Weights of a small transformer language model: rotary positions.
Each number is 128 + 32 x the weight over its row's rms, rounded and kept within 0 to 255. Layers, rows and columns count from 0. The size above them is the row's rms in percent of the matrix's.

# layer 5 MLP down (transposed), 896x256, rms 0.174, rows 790-816, columns 128-255
size [ 96 100 101 102  95 100  91 102  90  85 104  96  99 111 100  96  95 104 100  95 102 101 104 110  98 102 100]
[[ 35  91  91 101 160 131 131 196 114  71 132 187 163 135 163 129 142 110 101 147 165 163 135 127 192 123 109 121 104 102 114 125 100  83  97 138 118  94 143 172  99 128 134 156 133 121 124 120 132  97  92 175 165 148 167  78 133 157 164 137  72 165 143  65 145 140 113 165 102 153 182 121 134 138  95 125  87 166 114  74 119 122 105  93 111  89 120 128  94  55 206  76 112 146 176 123 144 133 127 113 112 108 179 125 141 160  55 125 115 110  88 118  99 157  91 162 165 105 153  65 130 220 112 118 161 108 143 119]
 [165 104 195  61  97 159 172 138 132 145 125  67 121  74 110 150 190 132 122 101 169 130 135  91 142 181  95  59  80 126 115 147 170 126 165 161 129 113 128 120 177  89 128  94 105  70  88 154 137 104 109 152 123 106 155 198  72 114 133 139 161 105 146 119 137 158 130  89 145 114  91 109  86 140 140 188 151 127  97 117 116 101 162 131  42  94 120 139  83 135 167 102 108  94 147  86 106 118  83 122 104 129 115 129 167 142 120 145 139 104 164 186 182 118 142 141  95  90 143 144  95 121 139 124 132 162 134 145]
 [ 69 176 156 104 105 113 152 135 154 115 171 138 113 145 111 132 144 127 151 156 130  74 129 119  97 167  94 138 121 105 218 112 113  70  91 156 102 172 117  88  86  90 101 120 134 108  68 142 131 128 137 111 122 158 176 180 101 111  66 103 105 144 181 106 106  97 116 186 110  27  77 107 152 113 174 200 147 130 141 169 167  99 164 152 218 131 107  85 108 135 106  92  98 188 107 175 121  95 126 133 135  86 126 130 133 179  65 149 170 163 156 121 139 148 194 101  72 151 195  86 131  95 160 103 108 189 122  88]
 [141 107 173 162  98  82 130 106 112 158 122 111  93 139 118 142 194 161 144 164 111  87 128  88 132  93 117 139 172 140 118 110 110 176  64 104 161  86 119 128 226  99 144 237  55 127 103 149 158 137  71 153 115 117 133 149 134 133 136 158 104 175 124 158 144 183  99 131  86 146 100 119 137 115 149 110  94 148 227 172  92  94 104 199 166 155 134 144 104 134 110 104 138 192 106 161  91 165 145 124 142 154 126 115 108 119 120 159 179 110 117 121 108  91 120 113 101 102 133 182 128 143 100 124 100 106 101 159]
 [146 127 140 164 188  99 166  72 160 131 139 169  66 165  91 154 124 105  85 119 146 165 108 110 164  90 140 148 115 106 132 112  88 125 164 137 170 116 102 130  85 122 177 153 111 178 134 171  87  87  92 120 114 175 123 105 184 148 131 193  92 133 163 130 150 112 139 169 128 129  96  66 146 151 139 237  69 165 191 108 120  92 132 124 120 141 177 176 107 162 117 164 110 160 150  96  97 158 145 153 123  94 130  90 131 163  87 108 213 176 117 111 150 131 136 147 132 102 125 130 112 187 149 131 178  72 111 110]
 [151 139  47 148 107 146 139 170 125 110 159 127 107  96 125  88 195 106 151 143  77 114  88 117 135 165 107  88 213  75  95 181 162 142 172  87 112 119 139 155 104 105 193 158 113 155 188 137 144 148 165 135 115 121 141 134  77  63 144 106 139 110  84 122  64 141 104  98 133 166 117 135 109 146 132 158 126 123 152 156 162 101 139 125 100 149  91 129 136 170 139 126 121  69 144 107 131 181 159 168 157 146 134 139  69 103 146 102 146 123 117 134  88 142  78 142  49  90  88 126  97  86  89 127 126 101 130 139]
 [121 131 127 155 158 158 123 128 139 153 153  99  89  95  86 107 182  78 144 192 190 167 159 171 106 124 141 120  89 136 117 119 166 161 128  78 146 170 160 133 161 123  95  95 149  90 142 127 154  88 105 156 134 226 123  56 203 197 143 102  96 148 113 128 152 120 119 144 116 169 129 138 166 120 126 135 137 128 141 116 119 108 146 101 101 162 139 163 149 106 169 115 129  97 139 174 150  96 144  93 131  82 138 107 110 132  92 154  96 150 200 107 125  76 104  81 144 145  90 100 121 117 134 116 212 146 124 114]
 [ 84 142 115  50 150 135 176 140 167 126 130 153  84  97 103 165 143 142 133 136  84 156  90 168  76 172  93  90  24 129  97 142 180  61 127 160 100 143 125  97 144 121 193 166 120 134 140 131  84 109 109 130  98 149 125  32 114 156  91 178  84 188  89 161 114 115  61 164 115 136 134 134 122 124 145 136 163 176 144 131  93 117 114 178 139 129 146 200 131  77 122 146 114 139 104 139  69 148 170  95  83 156 119 108 169 119 121 172 141 114  99 129 139 160 118  65 103  48  92 120 128  80 148 121 146 101 184 130]
 [111  94 153 130  81 154 121 177  96 154 135 120 120 135 148  82 128 128 111 121 139 161 165 113 156 125 124 186  72 119  94  90 151 129 102 124 129 158 112 141 107 118 157 118 113  70 159 113 158 138 213 129  98 138 191 168 108 166 124 128 102 129 109 100 149 193  85 122 223 152 146 113 142  77 122 134  81 105 147 115 145 121 144 142  85  96 114  92  94 151  53 160 129 128 100 128 121 104 242 134  75 109 134 119 115 130 138  42 156 126  87 108 136 178 147 127 133 123 169 127 127 135 157 172 155 116  87 144]
 [142 129 176 142 106 124  68 141 108  91 118 113 132  94 150 149 152 151 118 105 116 118 107 132  86 143 114  97  99  30 152 121 120 160  81 130 127 152 145 152 137 139 134 129 102 150  79  82 100 125 126 196 137  53 141  69 172  94 140 156 202 167 144  96 120 104 135  95 107 132 162  70 142 130  75 132 117 106 110 101 139  87 112 173 106  82 176  95 164 128 165 121 137 114 138 175 158 135 127 149 180 129 125  81 158 101 102 127 120 156 156 133 133 180 160 143 129 154  92 118 211 117 194 133 136 141 168  98]
 [170  86 131  98 108 107 123 170 143 139 112 170 114 155 166 105 123  92 143  51 111 127 100 141 170 149 111  97 162 108 113 136  95 132 164 119 106 137  86 108 124 139 100  64 162 195 145 100 142 109 170  93  75  90 142 119 123  98 127 103 155 144 183 145 132 150 137  88 145 167 100 133  97 111 213 124  94 104 150 100  80 139 148 127 143 112 138 181 116 204 190 136 149 138 108 176  99 133 110  58 125 159 126 168 120  86 120 140 124 140 153  97  92 128 139 102 132  99  68 105 133 189 147 128 156 144 130 174]
 [ 86 118 128 127 173 143 113 159 175 209 142 160 108 126 114 152  47 145  86 184 108  41 121 205 185  99 127 130 180 130  76  93 132 100 145 158 150 126 116 181 125 161 151 110  72 149 111  39 142 103 160 160 106 158 143 117 101 102 119  88 150 142 115 130 121 121  92 123 181 168 180 111 130  85 108 123 158 125 145 111  99 118 131 136  70 141 134 162 145 152 108 143 167 122 135 152 108  63 167 160 130  94 125 110 107 161  98 152 154 123 110  93  84 135  99 134  98 141 137  98 122 184 130 157 153 174 144 102]
 [188 184 119  64  96 133 130 138 182 101 130 125 123 114 131 128 133 130 113 146 138 102 143  61 146 134  85  96 116 127 144 148 121 160 177 124 163 148 133 129 145 105 132 135 111 136 104 150 110  91 174  51 156 159 163 208 162 140 108 101 147 154 130 131 131  75 122 139  77 176  68 132 112 111 130 144  94 124 147 121 106 121 132  96 152 194 117 133 137 144 133  84  93 145 116 194  56 174 221 123 113 157 130 109 146 112 109 113 122  93 140 182 113 140  83 145 111 130 174  93  90 143 125 211 103 136 119 175]
 [144 152  98 107  96 154 165 100 172 199 106 135 109 104 126  78  49 132 105  93 104 102  98 109 186 134 142 141 158 118  70 183 131 102 116 160 123 140  76  57 124 103 124 111 152 179 151 148 128 146 181  69  96 101 183 160 148 133  96 167 162  68 113 111  33 109 131  99 165  52 122 170 137 109 128 130 115  82  95 146 125 182  94  78 183 167 120 120 114 113 109  96 130 161  81  97 170 154 178 135 114 127 102 127 106  56 107  74 147 136 112 199 153 105 152 169  86 153 116 112 135  91  95 180 104  60 124 110]
 [121 163 142 104 221 103 111 122  97 157 179 139 140 158 140 102  95  95  96 109  89 142  86  99 106 142 124 153 148 137 137 108  90 133 130 160 133 175 142 154 119 102  82 115 117 113 145 126 144  55 128 144 157 163 176 100 122 143 149 171 136 117 131 140 155 133 183 167 108 155 139 118  65 103 150 143 175 136 139 121 185 174 151 158 157  81 103 123 159 108 135 166 139  87 166 131 152 111  94 105  94 158 117 120 127 163  79  83 176 117 172 135 125 130 130 125  93 125 136 153  74  93 153 124 111 113 101 105]
 [107 180 127 118  85  59 160  34 151 128 150 138 132 131  97 192 126 138 112 128 104 112 122 157 158 146 146  98 140 112  72 117 110 113 117 143 170 138 151 214 114 132 159 139 117  88 135 111 121 149 133 144 123  88  98  38 121  85 104 181 118  87 146  97  76 169 113  75 124  91 178  72 121  81  70 153  89  96 200 158 125 164 155 111 111 104 108  90 130  69  75 112  74 139  76 140  96 118 129 151 136 181 130 140 113 116 211 118  92  83 156 190 148 155 165 132  76 133 113 162 131 158  39 121 116  79 114 124]
 [102 153 244  93 131 105 104 112 142 155 171 150 122 143 171 121 166 159 194 162 105 133  91 104 177 125 104 107 102 127 133 134  87 118 101  82  86 139 113 131 150 132 129 138 149 112 125 169  76 165 134  92 126  93 117 103 117 124 162 123 126 189 124 165 108 127 152 117 158 180  96 106  78 145 155  76 161 160 130 195 140 119 128 145 163 118 166 113 104 148 116 136 108 103 173  95  95 105 106 103 121  42 109 165  79 129 115 154  70  83 141 117 125 185 168 150 131 135 161 169 102 116 141 155 109 156 103  89]
 [117  99 135 132 118 137 117  76 184  69  66 107  93 103 160 124 219 125  81 139 154 128 146 124 126 139 185 123  47 121 167 162 126 121 147 135 142 127 181  75 140 166  40 142 135 163 134 194 161 150 144 198 116 143 106 147 119 170 116 130 122 133 144 162  65 103 139 150 104 109 166 181 104 102 143 159 161 107 158 111 130 136  71 187 117 142  91 112 131 179 116 188 108 205  76  89  98  95 141  79 184  96 172 125 137 136 164 135 166 111 131 149 157 153 128  96 150 155 125 148 118 194  93 176 141 124 129 110]
 [176 104 157 133 158 134 154 100  69 150  92  73 142 103  95 123 111  96 164 149 184 110 197 155 124 112 122 115 158  92 135 148 134 138 139 118 140 125 120 137 124  88 127 116 137 136  66 114 199  98 107 141 109 200 162  89  31 139 119  89  99 163  91 131 127 155 148 172 136 135 181 156 111 139 170 118  72 183 131 128 162 131 103 163 104 114 159 187 144  92 107 127 101 114 172 161 106  70 120  76  86 126 102 106 138 115 124 153  95 142  47 190 154 124 101  85  90 106 128  86 176  99 111 117 164 115 111 114]
 [123 165  87 119  16 109 154 157  82 206 123 127 122  80  52 141 143 134 186 136 195 149  98 126 116 101 101 135 186 144 146 110 154 168 126 103 175  94 176 159  86 112 114 146 118 147 123  73  91 126 139 157 120 165 111 144 167 154 138 133 108 143 120 145 168 108 148 128 121 153 170 151 105 134  97  65 110 129 139 116 188 103  97 135 121 100 168 132 131 146 121 147 144 157  94 156 151 190 137 172 127 155 181 135  68 202  95 170 128 135 130 101  87  84  63 139 128 143 164  96 134 107 117  62 124  95  97 159]
 [132  84 127 138 173 163 116  89  85  82 134 105 111 112 114 152 173 105 106 147 106 120 175 142 183  76 177 136 118 165 143 135 109 155 146 139 138 128 160 116 115 102 111 130 125 113 117 139 171 123 155 135 119 132 131 164 106 112 136 106 138 126 122  93 145 107  96 134  79 141 126 154 156  79 104  90 146  97 154 137  98 120 162 210 147 120 122  68 111  75 105 146 131 153 114 101  69 109 156 151 124 115 161  73 220 117  98 112 176 150 114 100 107  89  83  77  99 173 129 175 139  77  66  73 175 134  75 165]
 [ 97 136 106 205 144 124  90  93  87  99 111 165 117  90 164  93 121  73 148 205 114 145 102 137 116 117 190 150 124  97 110 175 133 176 102  77 183 141  82 182 146 115 133 121 105 188 119  99 114 114 132 132 145  33 120 161 142 114 119 111 105 143 143 190 143  96 159 127 106 168 124 146 164 102 160 121 132 147 152 172 178 121 115 156 139 123 120 151 120  82 136 182 119  48 177 105 150 104  92 148 104 137 102  99 112 110  95 126 102  96 121  91 134 112 117 106 144 120  96  93  85  98 146  56 153 139  72 101]
 [112 132 118 126 119 187 120  99 129 127 101 186 114  95  87 146 121 130 127 122  96 111 155 112 112 177 133 176 119 188 207 198 142 106 104  97 186 202  80  83 141 172  41  95 172 165 146 170 118 161  85 114  85 141 107 137 176 125 106 184  98 107 155 111 104  78 123 156 136 119 138 158 186  88 143  81 148  48 132 159 100 132  64 125  91  99 193 131 122 162 130 107 100 145 117 141 106  80 116  83 113 136 119 144 128 127 154 197 162 156 160 142 157 129 113 137 123 119  79 181 110 150  98 105 157 113  75 143]
 [153  87 110 113  96 172 133 200  89 144 103 110 152 142 137 173 118 107 157  91 100 121 154 136 114 127 129 166 146  74 144 118 137 114  97 160 124 162  92 115 167 103  89 116 182 110  82 143 138 131 152  36 139 141  58 133 113 145 111 119 123 158  50 138 170 115 112 116 122 155 130 145 132  94 137 148 139  87 115 155 170 155 126 125 121 137 102  87 155 126 124 143  97  88 167 172 207 165 120 163 115 114  81  93 125 137 160  80 181 151 152 116 103  34 133 109 188 125 122 192 124 141 115 116 133 121  89  72]
 [118  85 132 100 109 141 132 141 102 170 118 150 145  96  70 131 164 128 118 176 182 122 122 118 134 137  61 163 144  92 114 166 101 117 171  63 126 191 195 151 100  82 162 177 107 156 178 151 160 130 125 170 150 170  90 110 176 133 160 210 179 161 134 162 111 131 152 127 153  81  54 167 132 135 122 151 126 142 132  83 141 148 130 151  84 120 110 157 142 129 107 159 151 125  66 179  87 102 114 152 113 186  79 120 112 155  65 135 109 135 106 174 108 127 159 122 195 131 136 154 125 113 107 144 151 197 102 158]
 [154  72 174  96 137 170 117 161 142 218  71 152 145  82 114 137 101 142  98 137 116 155 127  39 173  95 163 167 137 130 199 164 142 140 136 145  34 122 142 115 160 176 153 151  59  71 107 100  66 120  68 140 125 125  82 163 158  96 116 156 119 123 133 126  85  67 173 128  93 110 130 110 134 142 143 151 104 121 188 154 167 127  97 147 122 201 122 133 157 155 137 120 156  93 118  93 125  91 123 105 159 168 146 176  94  99 151 109 107 138 164 159 165 203 144 136 165 124 118 122  72 114 105  85  90 166 112  91]
 [ 97 119 122 144  79 148 114  75 139 148 135 160 116 100  71 126 187 142 113 180 114  95 123 118 171 134  94 108 176 150  88 143 129 178  95 134 149 129 186 130 100 111 166  87 115 112 146 156 131 147 175 137 125 166 132 100 150 103 104 167 135 102 121 147 141 116 100 101 200 137 106 109 154 159  90  95 116 137 193 103 157  61 136 119 188 131 181  98 139  69  89 113 160 151 168  73 133 126 101 116 104 154  89 160  98 146 107 134 129 130 137 116 116 164 153  87  85 175 145 142 138  91 157 151  97 147 222  97]]
# layer 5 MLP up, 896x256, rms 0.165, rows 791-817, columns 128-255
size [100 100 101  99  99  95 104  96  94  99  98  95  95  98  95  97 102 101  98 100 100 100 101 100 101 102 108]
[[129  73 103 171 143  99 169 133 178 170 179 144 144 113 133  82 137  71 130 131 148 121 111  88 115  83 174 171 155 190 148 166 155 153 147 131 206 124  70 137  77 153 157  94 141  97 148  98  87 138 105  99 109 132 146 114 131 138 146  97 125 124 131 157 133 118 103 160 101  68 104 121 167 157 117  81 103 193 127 141 179 127 100 104 204 114  95 117 129  83 145 113  81  96 176 140  80  78 182 163 147 171 134 194 129 116 128 101  90 105 118  91  94  90 139 123 143 179 144 129 119 125 115 185 159 125 126 104]
 [120 171 135 181 128 128  92  66  87 104 114 123 129 151 159 114 138  99 104 126 148 125 152  66 149  61 154 109 105 109  93 166  73 123 107 155 136 193 111 149 158  91 116  68 148 175 165 125 114  85 183 173 134 193 170 147 147 187 146 167 111 199 175 153 127  79  99  98 125  60 146 120 131 181 113 117 149 117 139 137 116 151 138  83 116 130 116  49 110 133 156 152 152 169 151 131 157 109 127 146 125 100 114 103 152 102 126 183 112  86 150 149  99 124 119  90 161 145 149 123  41 144  90 140  43 136 137 100]
 [145 163 172 106 126 139  91 165 152 186 144 105 138 126 146 107 160 150 142 105  49 157 139 126 142 132 140 123 178 160 100 131 111 133 120 186  94 139 135 142  84 110 111 146 154  67 134 150 131 138 110 102 143 149  90 145 144 158 129 136 119  63  91  69  87 129  89 182 106 105 149 106 149 123  75 164  95  95  84 151 171 104  90 142 116 135 134 141 116 108  99  90 120 185 154 109 125 141 121  60 123 110 147 161 161 104 114 186  87 179 103 147 112 134 161  94  95 132  98 116 143 146 132 125 160 165 127 128]
 [101 139 159 104 130 134 135 143 115  70 154 122 129 100 144 135 107 202 174 104 119 128 123 156 107 150 181  74  65 100 184 109 142  83 155  98 157 164  89 108 164 154 148 111 147 169 116 147  82 161  93 165 118 116 131 113 129 147 190 166 153 115  76 127 194 106 146 173 108 124 116 130  64  74 136  77  95 126 132  92  92 130 130 102 132 109  91 135  99 121 137 129 148 146 121 101  95 142 125 167  85 129 179 148 138 109 152 110 147 141 122 126 110  57 152 168 153  47 138 147 191 143 114 201 106 134 125 139]
 [152 133 172  85 145  66 123  99 106  59  58 158 123  84 122 115 129 125 129 101 117 118 169  93  89 141  34 162 154  96 121 123 159 133 106  83  96 147 134  37 182 159 148 118 110 186 159 154 132 131 160 105 125 172 156  90  66 132  95 174 147 155 106  66 112 135 131 171 144 202 110 127 160 191 120 198 125 135 155 116  60 166 117 139 151 119 120 145 136  67 207  95 169 111  77  92 103 132 110 166  98  54 158  88 129 121 137 132 113 152 184 153 143 157 121 162 133 180 135 156 117  94 136 122  92 119  95  86]
 [131  75 131 144 156  96  89  81 160 116 130 101 186  82 178 140 113 176 182 134 119 130 101 167 137  82  88 100 120 114 117 130 111 136  84 196 128 130  76 163 122 172 140 159 125 108 127 117 130 196 165 112 128  79 166 179 117 101 134 141 173 158 120 117 103 150 132 153 117  88 103 174  93 138 128 123 145 138 157 116 126 102 105 184 129 115 113 168  93 143  73 146 101 122 124 130 165 140  96 152  82 142 142  97  83 153 145 123 177 122 121 131 116 160 134 206 145  95 110 149 100  84  95  90 143 111 184  84]
 [150  53  94 104 132 149 144 117  98 149 129 165 105  94 131 126 196 131 142  85 104 125 109 133  99 111 175 142  47 116 102 106 111  90 121 122  85 139 115  95  98 186  95 156 146 164 133 111  93 142 151  72 162 137 115  74 149 154 109 163 187 126 170 138 103 101 132  37 141 122 126 153 109 115 104 114 147 176 146 109  92 119 119 130 122 177 113 145 128 146 123 102 103 134 144 131 132 180  93 158 230 162 116 128  73 137 148 167 141 118 105 121 148 183  74 109 111 203 164 126 153  99 157 132 166 109 168 163]
 [124  74  81 116 136 134 123 128 128 141 160  79 144 139 122 185 124 228 130 123 130  99  73 100 148 152 115 110 133 157 120 111  80 135 183 177 172  99 148 124 192 122 122  86 126 144 198 143 150 157 123  92 116 172 105 151 132 132 119 141 167 168 115 153 120 123 139  91  77 114  95 163 103 109 160 142 151 181 107 107 177 142 117 140 138 177 144 205 124  94  43 111  93 124 146 135 185 165 158 124 127 132 158 153  90 154 101 144 116 134 132 113 151  88  89 136 131 141  85 103 120  75 145  77  99 112 132 135]
 [140 141 115  91 142 155 102 140 138  90 140 164 144  67 125 141 107 157 205 117 164 141 126 126 128 115 127 105 159 115 179 126 112  80 133 146  84  86 153 136 139  91  98 173 170 146 129 142 136 169 139  94 147  99 132 184 116 130 125 152 132 127 148 150  72 162 132  53 101 117 115  78 116  84  82  58 137  95 137  85  85 138  66 129  86 152 132 124 131 109 167 179  58 148  85 111 119 157 130 118 135 104 185 151 179  99 154 141 114 129 135 135 136  63  86 107 121 175  89 134  90 178 141 117 161  90 136 139]
 [130 143 164 144 128 134 101 105 113 112  70  85 106 169 181 112 104  78 103 156  81 130 138 150 153 123 164 112 102  93  89 165 162 122 118 135  86 141  94 150 174 106  72  70 168 134 118 145 115 129 112 122  90 122 182 133 113 103 193 131  66 125 160 120  98  83 163 146 149 152 149 142 182 194 179 106  89  68  66 137 165 103 123 142 131 168 121 108 148 185 107  72 198 110 147 150 124  64 139 130 157 120  88 139 137 109 145 152  74  60 164 207 153 132 131 172 115 138 100  90 106  95 121  99  98  95 102  90]
 [107  88 101 200  96 160  87 146  69 107  97  76 101 113 162 159 113 168 139 116 137 202 115 110 102 157 128  86 100 117 141 153 109 119 108 138 133 130 136  97  87 121 122  80 135 162 180 172 141  51  70 127 156 147 180 159 120 100  98 151 149 138 156 125 128 144 111 135  93  68  47 164 127 141 142 199 191  90 124 169 160 132 108 101 102 147  96  72 167 105 173 115 141 113  78 149 111 154 141 110  96 153 135  87 132 128 119 145 131 189 119 147 131 123 125 174 171  95 109 107 146  35 179 113 141  17  97  97]
 [158 138 111 191  41 119 127  75 145 162  84  75 131 100  99 120 170 106 141 104 131  66 144 144 165  91 176 119  76  80  96  53 140 185 158 158 107 116 173  90 102 175 158 172 138 113  85 108 130 115  68  86 117 118 182 152 188 136 142 128 129 118 128  98 115 108 107 141 135 127 139 117 145 104 103  55 140  95 152 169 175 151 106 121 125 120 135 113 101 122 120 138 139 163 111  61 103 178 130 123 109  77 134 171 156 154  90 112 117 160 145 129 124  70 187 174 116 141  99 141 106  94 179 223  62 116 162 161]
 [180  86 107  70  94 163  87  69 142 157 121  98 124 125  92  65  50 133 159  67 145 151 199 103  90 109 142  69 163  47 118 150 127 142 132 179  87 158 142 149 109 159 130 162 138 129 164  84 148 122 188  97  71 132  85 133 192 158 143 122 130 133  99 133 119 134 118 117 155 100 100 157 128 165 147 158 149 105 120 177 134 151 148 114 138 132 103  95 125 105 108 124 128 135 100 118 169 133 108 138 141  97 123 137 126  73  74  67 125  85 207 195 165 111 133 174 113 116 111 136 147  45 121 139 140 119 114 123]
 [171 124 140 139 158 126 176 107 162 109 140 120 135 120 156 103 108 124 104 163  65 118 146 156 107 119 120 132 115  80  94 148  99 104 146 116 145 148 190 115 152  95 132 138 110 195 116 171 114 122  59 131 139 123 144 135  72 109 168 149 112  67 166 111 132 112 129  91  96 119 125 109 140 119  73  70 103 147  89 137 161 123 118 102  59 110  82 158 187 102 122 130 132 149 125 157 139 111  95 177 145 177  39 137 196 104 104 138 161 139  97  73 112 110 117 162 138 119 115 144 136  75 150 110  74 102  90  95]
 [138 195 209 101 115 138  80 103 133 150 167 163 101 116 142 208  63 107  79  86 127 156 135 147 107 168 156 110 153 103 104 137 147 146 124 140 189 102 108 156  93 110 139 124 162 107 150 172 164 131 133  57 112 103 122 108 106 128 144 149 101 134 149 181 110 141 119 111 125 164 156 142 154 116 139 169 105 146 103 114 124 103 101 169 115 102  98  99 104 185 163 161 122 143 134  91 145 148 121 174 168 115 124 114 117  85 132 109 165 153 144 170 113 146 160  87 135  42 143 122 124 136  82 158 148 127 184  95]
 [135 148 136 193 142 168  97 125 140 137 124 107 104 124 159 102 169 118  67 173 105 109 113  91  90 142 124 102 135 125 150 131  85 155 135 150 196  99 165 101 138  95 174  89 177 182 150 112 112 122  86  90 152 116 155 133 173 132 175 166 146 119 139  95  95 196  83 101 118  91 125  83 138 111 101 142  90 152 111  99 157 109 133 149 122 109 150 111 134 176 138  96 154  89  93 173 137 132 108  85 117 109 168 182 179 125 140 104  75 131 240 109  91 139 108 139 143 119  84  89  55 147  97 180 127 122 174 179]
 [ 89 123  96 105  97 101 114  60 193  96 147  66 117 117 135  15 180 121 121 117 109  63 148 167 104  86 172 122  83 121 128 140 104 120  80 122 129 134 169 111 116 208  85 117 125 142  88 110 131 101 113 176 118 157 110 104 159 216 119 161 134 154 150 150 148 113  85 135 160 129 153 160 141 146 131 109  98  84  81 101 166 131 103  85 119  95 145 128 118 110 120 173 146 158 107 123 185 163 127  91 114  92 161 131 114  87 125 141 137  78 155 128 114 122 130  86 122 195 156 163 141 131 174 183  86 147 137 120]
 [141 117  95 153 115 159  93  28 121 111 121 126 143  93  64 122 136 150  59 150  99 109 118  86  87 103 139 173 109 108 143 143 164 113 161 189 147  99 159 101 170  90 107 158 114 187 138 160 154 109  93 177  88 131 181 175 132 151 133 142 150 122  88 160 149 140  92 158 103 128 140 152  77 141 145 107 113 183 101 141 149 193 161  68  59 181 157 154 143  96 108  92 108 176 126  97 158  93 145 114 124 138 148 121  72 121 140 134 125 159  78 177 159 148 125 104 122 136 160  32 147 127 105 132  94 169 141 151]
 [117 132 144 123 103 108  62 168 102 116 110  92 114 142 133 110 168 168 119 132 128 134 133 131 114  92 103 168 132 192  79  98 191  80 159 114 151 172  69 104 150  94 139 126 112 148 183 163 152 110 191 101 195 126 138 124 101 148 103 135 132  97 112  99  77 151 167 125 137 113  94 140  85 171 156 116 133 143 105 136 113 107 177 125 130 136 139 108 130 102  81  96 182 116  70 153 161  91 163  89  96  95 138 126 118  97 132 137 185  72 136 117  96 149  90 129 189 119 121 139  93 181 160 150 117 139 104 126]
 [118  96 126 117 174 110  94 145 118   6  91 137  91  92 141 185  79 170 150 134 114 163 144 126 133 123 145 121 104  93 143  96 173 138 101  95 105  92 132 103 134 105  85 118 132  77  89 169 164 194 145 175 103 141 104 103  80 120  81 171 140 191 169 119 105  97 107 153  97 110  92 154 147 110 104 165 117 105 130 144  64 101 104 157  86 130 157 104 146  68 162 119 156 144 108 178 119 107 148  96 125 106 179 100 150  73 183 140 184 138 158 155  94  97 133 192 112 133 136 152 139 170 156  82 109  98 129 123]
 [132 107 122 181 136 128 167 126  80 125 183 149 164 160 144  67 140 131  91 128  67 158  86 135 147 103 143 134 115 122 130 126 122 147 148 140 146  82 114 142  93  60 121  63 162 113 151 127  74 131 155 122 178 155 100 160 111 177 151 106 110 137 138 134 122 143  94 154  97 101 176 153 155 119  96 116 129 113 125 119 184 131 153 158  49 135 112 216 134 133 139  92  89  45 126 134 142 112  59 214  97 104 131  99 134 139 114  69  95 124 141 188 131 118 119 160 148 179  90 141  65  63  90 109 151 113 110 139]
 [151 149 147  91 182 195 128 171  52  28 162 128 107  71 115 145  99 154 174  78 155  89 161 162 137 191 134 105 160 171  83 214 109 143 159  83 195  90 127 100 154 134 113 139 131 149 151 146 170  52 106 134 159 130 132 106  91 122 127 124 100  54  75 117  83 178 122 116 134 118 141 151  90 113 132  68 157  87 121 161 141  96 137 108 152 120 134 152 112 121 109 193 123 139 118  96 134 137 174 114 121 148 116 122 153 170 161 128 119 148 111 116 118 118  88 112 176 116 126 159 114 175 167  98 120 136 113 125]
 [132 142 110 170 149 108 198 150 152  75 164 131  88 116 142 106 112  92 152 102 120 112 136 136 129 125 143 140  88 100 114 147 103 115 132 149 139  72 117 100 208 100  84 124  78 104 144 132  74 147 200 161 111 162 140 116 177 165  61 161  92 138 109  82 153 181 126 125 158 168  97  89 129 113 161 141 143 125 205 105 145 113 135 103 103  94 142 107 169 127 120 143 118 116 169 154  91 174 114 153 180 125 143 141 112 127 143 114  50 150 164 140 149 125 154 141 163  76 151 140 158 127  78 148 145 101 172 125]
 [ 97  99  88 162 112  94  86 150 128 131 139 107  79 129  73 148 118 104 172 154 157 138 126 148 178  58 114 147 114 175 137 136 121 173  96 138  92 118 162 127 109 172 162 139 102 176  97 129 176  89 105 150  92 113 129 188 105 118 181 142 183 108  94  89 163 152 173 206 147  92 137 125 145  91 140 168 165 118 190 144 167 188 103 124 160 119  51 141  54 102 164 112 181  76  98 147 175  92 147 129 118 126 154 102  73 159 115  98  98  89  83 128 128 116  94 116 164 114  96 132 127 108 137  75 138 110 114 142]
 [ 59  90 126 121 111 126 105 161 195 163 131 132 115 107 146  43 122 190  90 141 110 108 152 199 116 164 142 130 116 142 127 125 165 184 114 105 111  53 168 127 134 222  87 107 142 123 115  94 148 115  78 144  78 164 105  90 102 154 119 119 146 123 106 151 162 149 209 150  96 121 148 129  82  87 141  97 116 155  97  97 109 144 130 155 185 142 117 104 185 112 125  98  93 169 171 151  77 131 127 123  86 156 132 154 140 127  79 123 106 138 122 149 168 101 145 142  91 145 147 149 106  99 111 157 137 148 135 117]
 [162 117 132 157 131 149 189 121 144 147  72 136 167  85 143 134  93 100 126 134 122 111 135 113 109 128 160 194 150 103 192  98 183 123 116 113 210  91 172  84 169 139  55 111 145 132 131 141 135 117  60 128  78 170 146 158 125 120 126 106 210 126 150 110 155 108  91 123 126  90 108 122  79 141 133 150  84 182 189 152 162 163  93  42 111 123 149  81 125  86 159  88 125 128 165 137  87  85 100 137 133 180  79 119 136 140 142 137 129 108 108 128 168 133 108 116 100 199 140 109 115 100  80  85  62 136 108  99]
 [117 105 171 123  86  92 176 112 138  84 112 135 120 122 117 121  88 102 116 151  86 103 121 166 117 125 112 165 123 147 122 139 117  91 140 130 141 114  81  94 192 123 145 105 156 147 142 158 162 170 133 138 108 166 104 145 115 157 160 109  99 168 103 155  90 146  67 136 179 153 137 151 153 109 115 101 100 113 178  65 149 121 121  56 153  98 152 108  75 139 153 162 140 124  72 158 119 119 117 169 153 116  57 139 191 196 124 177 126 129 183 119 112  61 113 200  38 166 136 128 129 180 142 150  97  55 145 118]]